Each number is 128 + 32 x the weight over its row's rms, rounded and kept within 0 to 255. Layers, rows and columns count from 0. Numbers have three digits each. The size before them is the row's rms in percent of the matrix's.

# layer 12 MLP down (transposed), 512x128, rms 0.038, rows 258-312, columns 0-127
104:128106126162151158092093191088095161078130152110163099137127112102150157133136102134109079113149176126156136126138156168129150089135113140114168130076137114048139111108139134130076103224151128141138170143110188152131140129099142117118136079156092172150052157049146063215138081119133101052091137111135153090125136177147074117074170145124132117117092145156148118151120176093153121144149
088:156103174143113121025134104170101098155165118171117134132122105094138058153111098136116100137162099135166155153171093151078176134112083082142129114152100126177145097163134148096157150183131124167164127106130161100086098172123108092059164109113109101134161140143181113072078152125143172120076154092048164145124074179118119172089079116151140144152119151100117151089101162172095088115141
097:105148101182117128096147161096128117130110146140094079133111145099099149123126107108090111125093158153167142159118131094093149147081105111096171123142132193134147126176129063067073150237115127157051094106168155137105161063158139131146178180138126174114126151134134107092085156113118118189125128109137134115088094174136131079114174148089119130113126150118168062025093109142119151111154
092:111137104103080079164173137124098122162155164101054126093165136174086099136167110156141161119161173136120097119131098113183068128137191134140141132087117121127116181168156183129100132163161100066161099068092118177152148157136084099161193150159134132151136129177081121160123119109173145141076176130131094172168173162146111149159142089166097099116118095160106143154160099194102189112153
101:118125169200170162136121105134118100142157163101142116195109099138108159096119167084058056136155163155080208144102105194094086149154083067135141146160093123075083180065131071125117121126110089083132157104130160128173124181161128167089116175148129118111111099132123152147132141166152161111100115188128115179091140140129091099117103147154176116115130127126146131095109156122080145118062
104:179133115161143148137093167154181116127104105079099121155100133164126086170159159083165151133131093085095143151138170098167103139165135101101156105120158156193114102126140094071132151113123067073155078190080122109109074138091111110114152107071105131128177089144101163105173135147118146123164185109170128140160091151023073087163126094095097165183147193139112138127137122125131113138101
105:122100075122128173134119145081139097142114128132156164152160119158168115162095095137158104121142181143073112076156137100076066068137125123119078160114149134055146075109102113091162122123085062099129144128171136107119153171082074123078123178146064077070099136084130141109152138125108117080153150069165094145154121103197097094087150077158095139082093115145163158152142159151113167114124
093:131192177112116088078088119102162163128108126153117116112054118055140098103130098066128072106139179113083120128137129112153084161108096137080150109134100105143155117137183076127131158146147126130091126105135059106115123105127149092118089153097141111117127152096113141147082175161038124108045119129136131122154121144138122195173093165115070137088084145154114095190039147130097122143129
107:100093125151182081081120132136162137141173090114129154111140104120137117115118142076139075115119154118107128098192159131073110125104159158151106119118041136163126156088121138178190146034174132136138133138150096198122107162182199145146098128125132092184143089093135105114108090128090113127162087076149120151168148142144169158160127068089169104176134124159180105114095100183086093116120
102:159160216065104101158168078137123143112158140121127084122081177112167172108149104147110124137132083110067139165111100172136102072154146141131163189146132105118176164128158126157110114039135103137159131108099159131113205152162126107121119124087082114145108183130128123108173139114183174204155175093138132134133124132171143141096154095109062131081086083149112145133150104098095160076129
085:176086059154137171166047188145107170099130066139129159172137210143094125080134120104073110172114176125107099136132150181160107136106162127151118183115113162143123109173102167080084144113122108123131134115047133188098102137122118103145089081071133121134111150093146111152139140112119140143107103145167147117156134131134155196145158129140112144123157168065160164150075174125117094174178
090:173086110145111125096099058080145104181105172147056089115096173080104158120122148093090147114131164156102201072131124115148083086092181168193128110088148155072119154147119129133091156134128074120133172139083071110104146176099130151162145136177108119053146124127117105136132135077121187124127141185153140128084104169128139141129118110123101082122168149106102060156175120104119110090109
095:140107102115039134109123137151085093122125129082131087093148064119165061147136116135184118108145085110136142071069160126086095104105082134130126155110141115155129160184146122050120178126086102095135166098143106105147123103113129118147154122129111107059120162101218081114146076142117161133151085094155083116151075119153057091095131150110139192116118154115122117122191170136129174167133
104:066114116136174066128126128169132118202168111114138101118132153208092127168149211174120110139100165116131139121113138141088134085124137124093097142152179104057208095137157157082171101060135161147154121097082152128129160110109138152064078152133158136126146130143134114138112115130132108128087096130157112102143099154161105133199107114070188183091150109156095095161168162094104127081125
101:156142153071143141191101137136131135118133164101141098039126174174158117141193161100094125110175129162107165137128126141111094152185121117154170069091092157091157127081201108174103077131096177131106168144147101083080127119055133100107132093138103158099144127100163111139149085121176078143142055081133133128125124075139040139121146099106134163161174159132134125104114154110123126091143
094:140124169084112090143166127146156125150061157127117183083167171092111141124111148135130168041135117056116134120087114155142108121144082102107113161123160136145145220131107141104187140164160148131132131108189148107129135157142156125181107155169169075171163095085153134132105116170127112107107108106142061121181100156161115069166181159150114128098086138125110118152179045083160124104146
098:183152178100088174095138147155112159125070060172177101083132119147126190100138136146181088126114131120139096129099076093130081177128143117045067150123131173110129110157110119167155032169081128093140110114164153125120115126146184112128132137195121101084127145090121141089147142142151160131121085120141156113106095128120099123140132165068122172142073178169145116159181133173149111112170
107:114197146116068127084141178138140075079141093138129129150113111061092107114142113119125164123188090093163174108116140149130160151172097141101065099112139119143093163180073096143145115140105141096200155091123151144124097111150119137191131104174160137124132116115130169181085083093155151142048147186115126119143165132125142163132070075180108112166157135158162090098191132128143188111104
097:156068129135115162211113116197128172090156131136142133114132151087173096108128100105094121191136145145095134095150231104127120104137151135166178168143171160111175128156143096133063158232087089089090172152116180160135152136086133184112139111132130123093123111149107100158093128137099126205135092122148165142125142089086124107119165154158086131102122179114155114123105137151110156106165
100:114091142101090153165100138154135152124155120152126173137138081076090118143104099108109105164088055125173142136145033165168117128127131098125189130147150108100065069085167117090170142076118144124083160106123086071045113148103101060118171108139160058162111171134082096151120075124086129116105138128119121127076119114160145157152078053114123131160085123173144114118113128127128142119132
110:160132150134087155115130118153095167153112072124151192186108156104156056184106085111119123101035120136086162112131098159150136111215125156165138145121130102136106140162150080117136192157110093173115139175150096134106119108077213087146104159113163155042120106109116136091115091107118122078147165112170137155101129110131136154110146148152103174101136116155167099128148096125068094171110
106:146118117130132163148105138076100145075106087172160114105129052154205100094155150096089108140163179122122099110151100134118116107090141108135100112186149140180143115167116064127130104105173092200143148104143119119083103175176152136122154140125160073153128196121102135100138129083112091113105196138159115179152095093152088190107133106115122154159108183183077173184116133179119093119112
102:159136119133140049066116098132134095078079082112086141119083139174091082094165098103087167118129148136145093095142129089123152108149114154089122152156165086125088117097088178172105151214139130094156130142109170115121134153135113131102147121101113129145129132057187110126152152135093120196148214128124111145105150069146140148149114057171174108118099147137176135038138091134090121110140
103:127147150130094134128103082054153123187084116117144138086175106170068163114119180119082156144148134130139150090136154120113149066120176097093094137097150184102171104136047159130132130099073146123103124124121110095112098168090132154144073118174118132104079110107071129146133196102137104108122110111127112120213122158141146034125137093163168176119079146118131200136129137141097086129165
105:080139177164173156132123149119131117114085133142142185147127111120158161163118163145126056131083179106113175130144141150158164065137127171137128171150126141132153038134125056100134117161108090125144136144113064079123136108080170136138106133100111152107205189090135160115100172141125122156078134164092105115116154084167060148123162085088107156159172171115122128120209125127181116114085
085:195131187140160131104089113124107114059143084127166152143131092134125175121063164111138155099144130166119083075123067128126159141143155087163138121122126067097116139091149150182064151132092087121123146123075109116140148189110130110078169132011107130094143153158115177151104167136198103099152159084161171102101192106102161127122123134120147126118140141139085121120139178098118179116137
099:139164137140119092120141131142116161107119117153068131175069045141082103073147099133117104123158169184096158115157066135117116056156117110131149144130152157107154088100115112123082153180086135121193169128136146157103187128159140091069139051175157174135135148121138086149190111072101105136159077152120045142089164111110116120129096120141111142171118165114123154157101128082169093114158
104:080182115139107190125150047141089114109106108120110112132060074161121148160104118114122096085125139132153167102121105144132143115113091073132160165173088145100177108119060143152136147175092104113107150097187092080129125156109124119081176150143111136129106184149127140144146079110177115137120066128136138039148059190131151081183129185125110176149111067106099146105121171123144137138119
106:114154124168098132137132115111124116124123124087092158092129091089132066167153128122080101131097171147146175157108103176137120189086192069155074134089142092076119097115137175142135104044144155105111136081107152125065156173140157160139143161158098142094086161082136116126172100109130123129047092138185129146094168125147073064183142102094165168126109171121161137120182092122165124146130
102:152086148152153155160114118101140144136119158154130068143127092123101123137173082092147122083117165175058085115112078152118146149099107091134184115161135210135116133102100140149111134066091084139157182161127180151180091102114097105129122121139194113146167139093125201130108121135190056127139189111156159079101124151127130033180150141093095151106091112107178149104119120117137110157140
096:105108102141132113195131138128155092144157070113123143120175097123122133124130069123144131141143111090104083157153115111130103149158180125137064165134148083117209197158148155099142081109106061096158158167165087119114150094201124140119157122137122067136173116101109184100157118138043082112113088123088103133078153179080150088194157154128123068119151118123116091143135187154137161124115
104:121166143141118157088135137103085155149176149139121130115113091131165094090111037096170127129146148124105052128130125101089218174131165090157160127125110087168123153106143135088075119092154086127126112156108114171123079125131103107134105105113126202150031115099112127118108156173185092138161133121091152155106092142100144106188137152101107101198171151192138095127111149175127099137174
107:113104157148117072109148055156100129149152140104146102177132089150159212163093127073164074150130113225110086154083139097071155087112112070104180153143136080148181131132098155152177127135099133167091103133095171125140173148111103108088181142144150162151133171104134064142132130092177155200141149090104184157113135118115119123132121103146133123122143136158094109126144100101192166146138
105:149134105102080119078119095113175081155109159159174095151141148036146112116118162133141232139120197158101172156175115046131107118134123137191098134203108149153143070106098137155112130116103137138106151106178194157151124104119164092123158095146108079114099118117082120157120124060130134100117091135143141105149146198135090110094145138149155132135131135123160121096067161160133177106127
111:117094035182134138098132171139116099142169112088137130123085150131153116143160113151115126149126105113108090142165139186086197138132122095123150139110116098162125062151106109162077137115167149141187073107117123082106135126131085111075075162082165128128154164120140113063110062154130095088106089063168216120091119178137133096103173125101184110108136117105141130133097123125106142190180
100:145100127126184148164143128082084157173090148184160136128144107154127115149074116147186199126150122103158183123123070117097169134136126044113119111109159142159112120113111099155147092112119114088176126117165128119137130149129143170122113137064117122138140141121082077134142082094104133138143087160100154140060190110093181104040098196165075124154123113146137159175068167100080117174132
097:153187098098142107140103169170170122095155065138137120135157134079074096069133079159132117173136145141120139142097112132132140194132151189184138118189125173165112169147137140075063132115150106110120113117135159139116060105156112049122153151108147182126148144108130126133126183109149137167145154112114119107081067198154167113187140066086092111155171167123114138143108158168066147112113
094:148142130116082051151156163104095069169156105088122115167097108124111117122134145177110065188167166160125151146118101112133122091115133145141120127088119069117156111065143145151095059198079174150080164169107150113128109165135119111149148090101150122127118153197140125138117135112163185155142185144173154117182110163147158128172079101169142085110160101111119222105129126143152141100076
113:149179148179132114105119118055145148113137150143179180142149112138206134150120157136153177122176186128155139092092132107142117126178149137149113101150114179142127110104144101149106104082141142143127160120175116140153094109118079103123133131129088093185127157140147086149161210117137120147060122163150100110152086155086091174160170087169118161090118129056059104100157189068154112116065
099:143106166138135095143136124081169112172147126168156100169094078143137091090098144118079184111112180182166133125063091104102106093128085128162138114207087128090178111132153094110118102197144069152154105093131137163099099092117121092099149114182147115167169094192132167132101183115106137123099115181095131126108106138127128157157124101094099136138127110174155142168104175226132147121184
099:117143060184159101115115167135158094137060156110061092171081115155116130158172155177126109065132109098101127065152147148152101092167112131111115115098093150127100119144111140155151120066145092097134140145137098091081176145120124100144117140136122111138097200103096095122181071078097129188117111114143134141104084123150097095120101113171157152088175125120131166122060079079140083158207
102:116126102154101100069085090164096119120132097151167162176118122111145112178171092109142121085131127119114164180133147183134139165123155107175116137172168117110134145167141124122042177074136101142136160091129133176162181108140140102097174172119143171215122104089177068119098157147128078159130076096122123111156096132082175124183081172104154149102123166122137151150133158157147051165111
099:070117134103159113182109101115196168097077120112143138135133187024099187142102138129093143175153157081144125132094121122118118138122113152089125116103190120187094143105098141124108108132094113090111125138132075142210168104180111078098131143113118117108116135111148082076129167138123085122186122138092209148164073126139135119127110113060167139071146162070112158097157130124113124118165
101:107123137115141182125125115099138074135148105124149176120148180190120087132119139154107186140154134164099152151128130204121144062153127101143158122110154176087144157152160140061173085142165143155121112153095112097124113108114123076148158135119174141125124053060093091124145066155133149142077217158132159106181158107100160126122121087210115140172127172136075141132149121142076112123183
101:098087180202180153167123101135086128097165153125099084056139157092123124152138128193129098125156171109142122153144156123177206108102122197093158125157172140156112123174091138168107137056101159123115147151138137108181146123095108132112168148138108117143084111080160097110079148067127029113105149127119139112098140098126109152166077152124107108130154157133087102098126125081165088073140
093:134061102138095153108145079150100161101132143167154143091088141121071069171173131107106194092098196158114115170142117064100161122137166139152107126111095117112166169117104077104133104138158084167156115052049145123150116142142148121155145093156129158140103083083108195107124160156108093153119167164128149172136167060093131129123156087159106135092133140149176104152145173097162077125169
112:120160167168101123146130160136090089103194103118093152079185157106134152134154134165129101112154024131124131063173099102109161124151172120112142090082148162113141107071136111120106099116127171161190066130104156120105122100162143101166156138140111144094106101090177133150060132094151129168085156056100114196180153095152077079185088138100131079143156111149129164126121126122137109121112
099:101105171168084176135126138115117090083126157079145145157118161115042180169112094121108188116179122093137164134112123151153111067152148183101091125119154155146161156148088120136137136126118146166164129094170093206152118088110148142178088172106097107059166139116093137135153086090162112141153098087143133163142082171132152115192102118146095177077169112179200160153116127120149105149146
100:129165156119136142111163098117113150124150086107118155124144149084104103127188130120177119185139110132101173117157071179116153169135104106112072174127164176113158097137149128118213099118099104154165141155151100183131083186118157139146111170129165135171130184116200129187145156136093097155119207098167146051112176112089131155107137103151161132192101068159120100126061122144142115143139
091:155177156106094113136118107149086144157065120151123139099124058161112103104138102145122114139076121089120101125117151144045104123095134166166120121145166085097180144101081173071133159127092110148071145089166114098123129119137090106108126166159092110165143141187119140170157097165116234083116157111166104203114195169096081156129098142134150136121108154128100093180084109167143148118162
097:174124119100147152138074091093046086122124136094140150126101146127131122160148148128122162092143143149188111114141146164148143110137084120107182087176136110103107140174168119151215155153115109126081186166117177120156119109122179050092155140112134177086119176102168085150117189156104116105149123134111115152114136139165169174140123148180124068153172155125219165158135115079166114079134
092:105157161131089198134150099060134149136182169109134140133188074135095179117106138125132105147148194087145136153110112158113143118095205138097153128086135113071110135145145141112127183148122139125110131122145074163133137124128163104191173133089158178099118152135134146142141064082156163170148091161123070204134201105165098130200153112144100127134140125083105157060087134142097158155129
097:063162100106193176126142141172111143064119114113160177100155103086089128131128135112101109088131112081111124137114105144115084062066094182103195140095175121077153131150088166103142094230162150117161166130108081128114136122108138107084125147129089058128118136094158112136101158178148119123131180186065142081099084107125148114113085107161096137130119125108152127086109131150182101121122
112:096142151182144094117095078049062131135160178099169129063143175153090148074121141134099154090163155077111145155134120127132113140109136133182112093145143132197167097123124170121182140165157130150151116132114140126142167164139111153134149081182187174102148090180145134119126145105187139210120121097066147094077108077164164118149143090090175110135161141133131132122148186150172147158114
102:109113142129122113109147120116159145108140205178110111096122099096143153083164098149149100183099106072120114119082066092103127139095149167187114159159165116144112188142102125165107125146118158100121089097118099102159137167116157180173148074077112114084175081111118100090188117103132103196100156113203131156168060096114138105135106139174119107068136141123147172137127161080163153199123
# layer 12 MLP up, 512x128, rms 0.216, rows 259-312, columns 0-127
094:098177107096114016149077139140106102169077105134122109151091076147137126149147106121174096143153143062090081074124128146122112073119128097095150195109147131088182163111147129136116117081136102150161154193106140136108171102176143158136140075145123113149132086152143147203075157159085103150136109065150119101135144187110103127102080081139143109111139145135077124087176133100158171131139
092:103077148102107129115159128157049134126096108121162227138126078147113121143134161124133128056165191138088173128121138135097100129138165130171121132099177096145168110070168153170183077149141143133081084146120132158134129132221131117158135077111085121112102092100196169154118130106129148152155107165143076168135100137131150121140126115097096148141140117159146053150196104082156157087124
091:118141075087139173109107173132135203107142112095173090114130121139119131117142127062166159101092163126139131120140181138062213148131097095128153111122096099124105129059128095115143151124118075076187110130183071147172149138053154093169155153133132147131120146156162129115162132168145131193108104087043126116095145092132125135126183120084043100089129086111120107110136125119129150104098
101:164168153136107152212173161150142063144133140087170093125094085073172153080103153142127153039114136102199164192090104169102145196120178102158125138100150132101154130139181116141178168110120101174139093126080117124143123100175135137131081134118141151168184104194154150093047128085108115121104126113126162129148119161134146096155123108138114109110113122123143141132174112103099123174178
098:071101113157122167124114109140109160124152126147192182094035050118122121148071172110164153078133148129142135164118134111069112110151147122071118096167134097118125103140140115130149121097139152111095094130167160159174164090127138084118157160123160168131086134101124188135173193063216130127104124133128100188134140169087154180184112122113108129150137160169126173084157098175145150141106
105:183072156184137136192118092204113099163178161125111100108127157124131144124161121070078123110133143123134152125186152119185114126143099131168122147145106111138172158169151131143142132126171130141143097132109117150092138113153073162069156163044168140130163157157150088205117107155158086127077088121122111156165057127104131091162129142123110035143153146161131114152114108158167125141201
093:123145142112109160130162108103117122085109139128069095112092046137107111088035097101130121155186109148110080181147187074098116144116124139097122121145161142134136120121156206162101094159131146101142134094064078163120185090078162149183124127138067130123109145140162131161068188082119128154102158116152082125114111127170106087098085131140126109148093052101104178137114159112128108167145
101:140129138098175095147155126081150147130159110194155178115164142098129063163077147116091106082134161108159122096142131111122179115132195143102153106094067078180148159154138099112216106111181099181105128084114161145128122143111110158074126095195126080135140148109156086087104125084173145149185138099099092119124146106141115110123097119125153129146172071087128177069134153076181107103124
097:123133135115101155112122151099054126088121137156116153122169202132095158151167075174142129133151153117094155150095046072141114082100134113121143136114121067117108101186175125116149149182106102147134169085142157117116145099161135140093132081154153179164144109073162131096114093116119104154088133134160110158173152133126170106172188127052152122104205186112157166088147153158089092157178
089:173183196070120173114060117120118182105151091173144154109175115101127124155085116101109163136085154113133105122163129137134172125135109130138121092212083092128124118073142165099120130060110086113107122150162180188111115104138120079078143159153101186093114146191171112184103140100080157140112084166124151085093071111141129111112116110111086147099088093178123147085151115087119132127158
085:077137170095123127139098182139162149056138140084214154070182129139144082130159117131128116115142155111097135129145119137102126144171108113093143152145077162120091147166161085138150103089125109166120099112110175139153160146053080179105156124169180173148139171123109145113158103130123085170166120094112125182179113134073136155120171097168132105142093147164171120108108180185123061186170
090:106164116157174173154101118132210137121104157083141151128106132104101114135148163066104120164170107198160152102171057175146163155129180131164163169114111077118149160106128158163107128146140148157130147115063132149101109160147086139165090142121135141131133100146107125157159173173155166115156086169108118159120080092126151209154091069112115076180169059115141113148139148173118071149101
106:150147093218088154054148135106137131119169129174131176122126119144120122131156129093136092122041100125149100085154117099149145101079158126131110126135109128099144115147194116044103147097068123094147105127149177154102100122183138153211145164211168140123103159135115109144171159131168076098154133139136126124175115143068156134109152153127095198142122183123131132137148109148085149100188
095:176084145120100079129131167159196143155134098103036073175060103065154098117180099128095062140113147134140065053150156100113104112083197087146118079106176161112167142148147121148115157074119160093153136137157117089122126167128147115130181134132100160121121065131138143160158161096100178129117114088144099125122159121158169154185105169130126097117145087137091115125146108101103116142113
091:132180132133100161207123118170152116138143137107151096107158136093183117127115122095106106145186120182132114193082128125156099174100113147136201135085121136145168095100148157179114137136176090165134124122087111186088175082111126167079139156062204167098109154139090148172080146144135114161151074100137176141101144116126168141106133112140172166142103168088153080092122103193106132174150
095:100075087091142103172145121111179122084155149164120107152166083105123127184174122147063104160093140086157173116155171185125177170154110141104129111181117132109153184124120182093099115129122120079123131057069125158141140096146126171159169112113135077106125130131152039131124150106131130142122112147076132104162161146186154114165218129146133127203168135158068141120102130144155143113101
111:198125142145121165147111100093120130145131055108158140101148111142095106067102138136103122207096105128162120130127171161134134124140082119091169131114123169136145138152099097188174134126105024120139166143145110133026122193081104118154143081172087153140118125105088147149168167086141157128156141168173112173117066120099066101183137125090118160158131153105121166125128131142140123089075
096:141153123141185131153196112185086159132150097077161160164118106136037128188091135143066139097160095081124114169061112126127128130147121166134140149151151146120150109093126115072077150095103189109132159153087097137131117143098169173076103110139063099137130162139177125048123150118123103092120150123128091178159162164208082108147109123156132148136133114105175099139156138118164094083143
098:120120143180124140144148149149092132238144134159101083153138097106140070149093103137067130059182102168153130193183121103149116148140133109165145130175108147128113098110082138144083192053188111159156072122099129179173140156147099084157148090181133091129128138111111102105133140135135079115165166116138146168107171135153151123122118150112107101102093098158144135203167159135123166083150
101:153082142106079168134119145112148103118183158112148092126101116162090104086155170197194165137162106057087130084106147095115164122122100117152146085081129160128148167109082101104094218135139093086113154125122135149109129153147162123133104120147142106119127158155183124081140145114111094131076158159095135156065117142132174175140161081118137147145133121079192069143112092156127153071217
104:174123161125075138105128119120109147143128066140141112125095155195145127171104126096146132113149153165148117102126145130114133127095155056125164158127175134129104040153172120063066090104124128130132170145120123121157108105117225140097116119139187147177113181157085078169075143082166100101107108115157158138144124097141102081122152170135123161130135108219103090126155093188151063105133
093:176160136141112157109142147129121143115165115128081121172156101135153152058066149159212154088169083108079140101149059081168151126147102171171123112126135101098108118171161142183096128189146190175110178125118168163180149110123084141140094107144124109158048150126173138159159140103139161114093132127156123154118103137159131167186140066137122113126161084174128125167133150110071115169085
103:142158082109110143215105124186100143210123150189095168105143140178151074123118053145121127088133139163132096154128092140152088119108198143161081165164124123122127159128156153170156099126086126199162154109137071116137120175130135110132145108133106143122135129143112176096149110114141168111110080131109079137064145168101143118134103083186120141117095083113155103047124205159098126129101
104:169124174113139079142167115118128195175108141185169144092164079152177186114154079148104148105057183161116155082094108045142090123137172101121110131120155133105190115131160153133120183117160095115099084145172117169096142152139123124131164145112102114076058148151197126133124113132096137115099126086147144088084155092129137155092189102154101173125066109088119116116124123143148071107122
087:127134129147104127151080146154081155143084101164121070111123115135128142179094106205079105123136140102160107185137125078161188113101138147096115133093138134080141119124155129145144120122128119132061126116104182141180130130088154168113095144111112091132128101136110156153174159140159087116080087112097099160185099147113102144149144069085113078071205088019140186137105086104140186131134
094:141150187136103094124137197137135162061140116166111119059191130138149064133139095058118118136099153075081119155108156146097098148112147185138057151061125141157114117079163113161174084102149147156090112153174194148170122141108062186164071129095091101130191132125174139153109164133132115128142135133155132137158123123123130144145092172140079161120139130098117113052146162131136105131104
099:109090108131124146169139106148180129105154116111156090088129200191185042144108094094074170170124153170117178162114135109149104102111121097172148123147129147150115222105125147104131071126078158149115167119123106176163138164101072120136085121121132173156094152148166130073172117147121119160185198117086119170124095138154121178131139095155118119134166146092126119116169200158143103116096
099:149152158138149125126154157101155136065134104131140191147127072103029088115160174114108149165114096149177137119159117176118163114125117095088182181145155066097108142160157105113127160111129118154148130158194170170094115107100115113153042088097116107144164139114142079143113168113161182072106091177136144131133086091110160142146093123151166136185096122073106158131170142052125120139135
095:142148154084125123139193135151143163142150067148140130139132132102129080162123098107159124121157159099149067070157100199163102106050106082107116154157126070070137185114134118088130146161159144105122147158162152135151111096113176153099145098148139152146070094154045124137163150116088079150131093047128089174158152166133132141073136128141099184133152125162127076171131103128154146198129
102:121123183144144114146139109058143178174184100109144130128139111213121163131100115099144122118174129123037128148150116132104156142182095087139104167121153167121149115113104115144117151085164174142166120180071037164141093127145116104088139141109152144173116108149157112173156171094115120175132167128140175069121162151147119157099197116109147086128181065124114089086098140093154163119173
110:134113095147152128166164142083107116128193203104141113129108093176128110128090117130089140145171137138122072117100099167104143141143197158102125171086173189093143124126145069138179181149149118186143134149136171118168151144097105093137124124119070103139128111197136120179146166109178140069107121154114146051117120161126094083153168102078131210064107162134081104101112089114134131120116
110:167117173084114126150134100142162136148113123162117135156055165178072115121183085139118149129101090093120203116117132163129177125148131169103149138138148126074173183091139142112152116194140132120120107182088141171107116088050115194146160137158185088095115131186089184121103144186133115088140164173074112118135141074130124165163152072164154121118161165141096154095108096109148157109135
107:178088154128131127114118109053151102145133104147208118107157139138090159127096128137134200159095127154139189138118184107156133089095089091110105181126125136080122119127159124062114034116137127118179077116150093145160115118102201139124160069071125124165046075121113122155097116151123179123149101082137112118161154149089094153139136117133125160152130158084145061097127177121122163122163
103:081134168134173148106081204139162161117095135151096103130140118120130111150186143096098142161152188195146202090154117136153109054089126129124122134145098092176071199077100166161111093118166164147176146124102094104132127107189191113126116096106195152161106150131131138199122113126156137183124110143126083172125154089152108130196112119118123122116162126132121095091185122144119146162154
104:094149087138164139175086176068058072144112169132147108101144104139193088125117155111180147110098126096134124062157095133140123108071166064142120147095169178115149163174106124098138102094068062144141175166123155080108124151126143077167110147131116153135131100142115090158132133149128106152120148107101181119080096167138133066134099174147116158160131122102117125165173191114126080200157
096:080122137145096088149126080159121127221114138182132127063129154161159147034137083080115110139158144144081109144201113082140076143108124122171107115136097132046122134118110192108103148134097182160132153083140142186121112091094134130145107165130189134169095171077169133061125189085171125152102109154121087125123112105097133161138150148158142113108136092067121112132132115116142125101120
095:212112137149066094104088152116146174167169108081117118173106133126104122116207108141064178137095093153068158116133108146139152128166102054093131135157105162134157141125075167116155129121131075107172129133103099122119156167103131164149056153103105041123120157093133082139149096115147068120161154117096161086066135133089151113143157150123089123111112121128053144095081112162126120126162
114:160073163108140131153145104139174123135118167110133138160175158142060111124103129145168091172128086131047189097123170055090156106135173102139148128141103095116155123107182150178167097095165142168095080117106137075158159155156122116114118131101170137143101114142139188097134124122093056088101182051185176131120122160193104113120173118163148131145137115118141070093104144095143113098162
093:142085128122070126122126154172064163071139112122105131129102160218139116146125166114174150159133098138144133113163132114149146147134152168132152064081129142169123100154065097087130139106082104164160187178156065107119094138080110159145147114142189167081148143134151135170114118158123169127166117166155131130128111196119096128149206132123072116154201149158202165132167108125087152135145
101:148149112063105089115123102187124138133141147165147166128126169111150102120094115119148219134120065050111102121129127103127121177148125170103152051119111117091170140174134148110115160085163130093167104110146161136118117144115119191156138128114067126117171159161057165155180155098142075126142106161083203161107121166133133145093140133147138101188104101140147084120183063177121097130090
109:119101132170143107188106125132128077156119130116112106157158171216116142129131100104123134147147128133141108137152049191091208055072163092136101074105126143161171102138133176114130188093074119113132078150104191147109129080138127136157125087110102166124127108185173156175150126111141144107066080155112110163176128189149165095073109100097144136159086132175139115130102136156133127118108
098:157119160159184123130102152139127167105104133114125139122057145136141154091187103147149076099167067089109111136183154164078169117122173166161131047120170143083178121167124126072094170167084133158164164121120181094130128119122134123100099104126108145102112073158154154132193169178123162172142154096172103145115094102118131144161178114158099096186107125143071098087128122172146073135083
099:148122176140140165176134096072123130135093085137077096112101177164108170105094127168142144122161129133189099069126120122153149098120115114133142140099130106117112131166125128097134115149134106170141162077089159166126027125137159131139127124133199132091174117161073101059134146091136157220076176151157100122125056081154121113107088193177147130177139153104091135118154164123149143164162
102:157123053172187111090144088130152129076131118095059090143128104143233074146141153104141087094156080124110140110182124163154171122129147122115123132138091141051099125124158197150133137106124151182132195094124157138116143171097112114170120104115147111075187143136156140126067157132097081124081118115151112157116179124115086119097127044169146108147076097121152096138146119095120129130119
091:153150129105145138146154193074203190156124088104095109098111110086127140151097127099171119132042096152123108106112155153103126154104150097110185117107142124100137124099115120141142107153106131175096117095163135162106142183139114122164182163114106093134098178075153140168102156129080146109156169143131172044095082077167153057131064105079175113165151114145137166080151138131104147090170
108:104122120148148134126088131140124088127156164084105142130102112133153131097121181120155154150112095107117132119085125110100146091096089102103146163151110157102134099210080121051101120098109080137114062033138148116124119107108115131168202172158144172139203176138131118110165131133150152118128114178153132168167105120222121139126129159162190150192170142061088178126149139157137111086142
101:118081041198181119136145068161124119177092131075088173104161113129098168134147063152149164153182064136138187130173119124122126174175095143127155090132183185091144114152126136107131106114167109130143068114061141145072135094154128118116135093164195121084105120165118106111154165142128160108108102133072172133125162101137116117144105137188102173142109062118111139115102133145092149147130
106:091084146095118143141134104149094102166090124137158145111082160180156189080102159130133109139137066135125082167129117126171093105126145156110081133122123202103176154121158107129172128134102143169169133116087136163171105074139120122185113155090111061142132119097110146164105175070130057185131125095148185123107114185143122085194164129127127108099121084133144114168150123118114042197151
090:057080112125156157156196138156083157128106150118122126160128146124098116086126132131130115132196099151113060143175130108079176111137143128112159098144112147151088111124101162126129103169127111085181162127160181141122116147098146146102172153140141060154070183092136129135150183146175107160124073078118106092054062159125105145110127084125087127204102086165156130169139136151080113120187
095:096153160161187091115104135091137157096105105186124152116152084038151125072077151107068070125163106145112083091161098151124158137119092102088140145116120128139174157105148112171119127142120169088130149188149139117162117159161110075159117114123156084120120088162159116134118200122106129227102113071144116119155105144185077072137098124146117107171106112162118115103166095124096089166176
096:135083091155141136152135091122042173060143086076141123053123175105092115096127147096137137114169104123147095183117177083141125128145085150123121096095098128128200173111104147096070149106152066160140067174162127101128071124101183092130152133102094115089087104123156134169146108132144108166118071133106164141114143075093146117133167164091156109135104104141130120166083125130171087107196
090:201128108138110109178113155113158094166146169136110066138104132150119091120106132179094121170087127147139172167110153152131112195115130135100086160149106091166137194135116151137113156123076132133059124105119123146164188081193098133155186149115174198170136148156089159184102102137121108099134114083152112122166087153137135125137198152082103121137096128109169081134110137140175056064138
111:183104153090088108127099154115142180090132136151145105096162139093149091111146185088091091088120132099120142100109126077090222138190102114118126162108146113157125159111094115102175116161143096077093055136166112139143102155126137169106097108163087070122145116112157132127148165101168122116166163092065118116153227071131094102120175113113108108124153116114176120071100097151132123061157
102:174105125149115148151114156130178138143122083105155137177128169130147149119130158150153175144135068145117145151071066132157147134121155120094153129170128104146129115116113080089071143058189126142102106037127111127149202084051113138153104139116104122157168131174054117070058130147122087092135159141097123156091110135147171196111112148151108186130106162147133092102129157114187128172129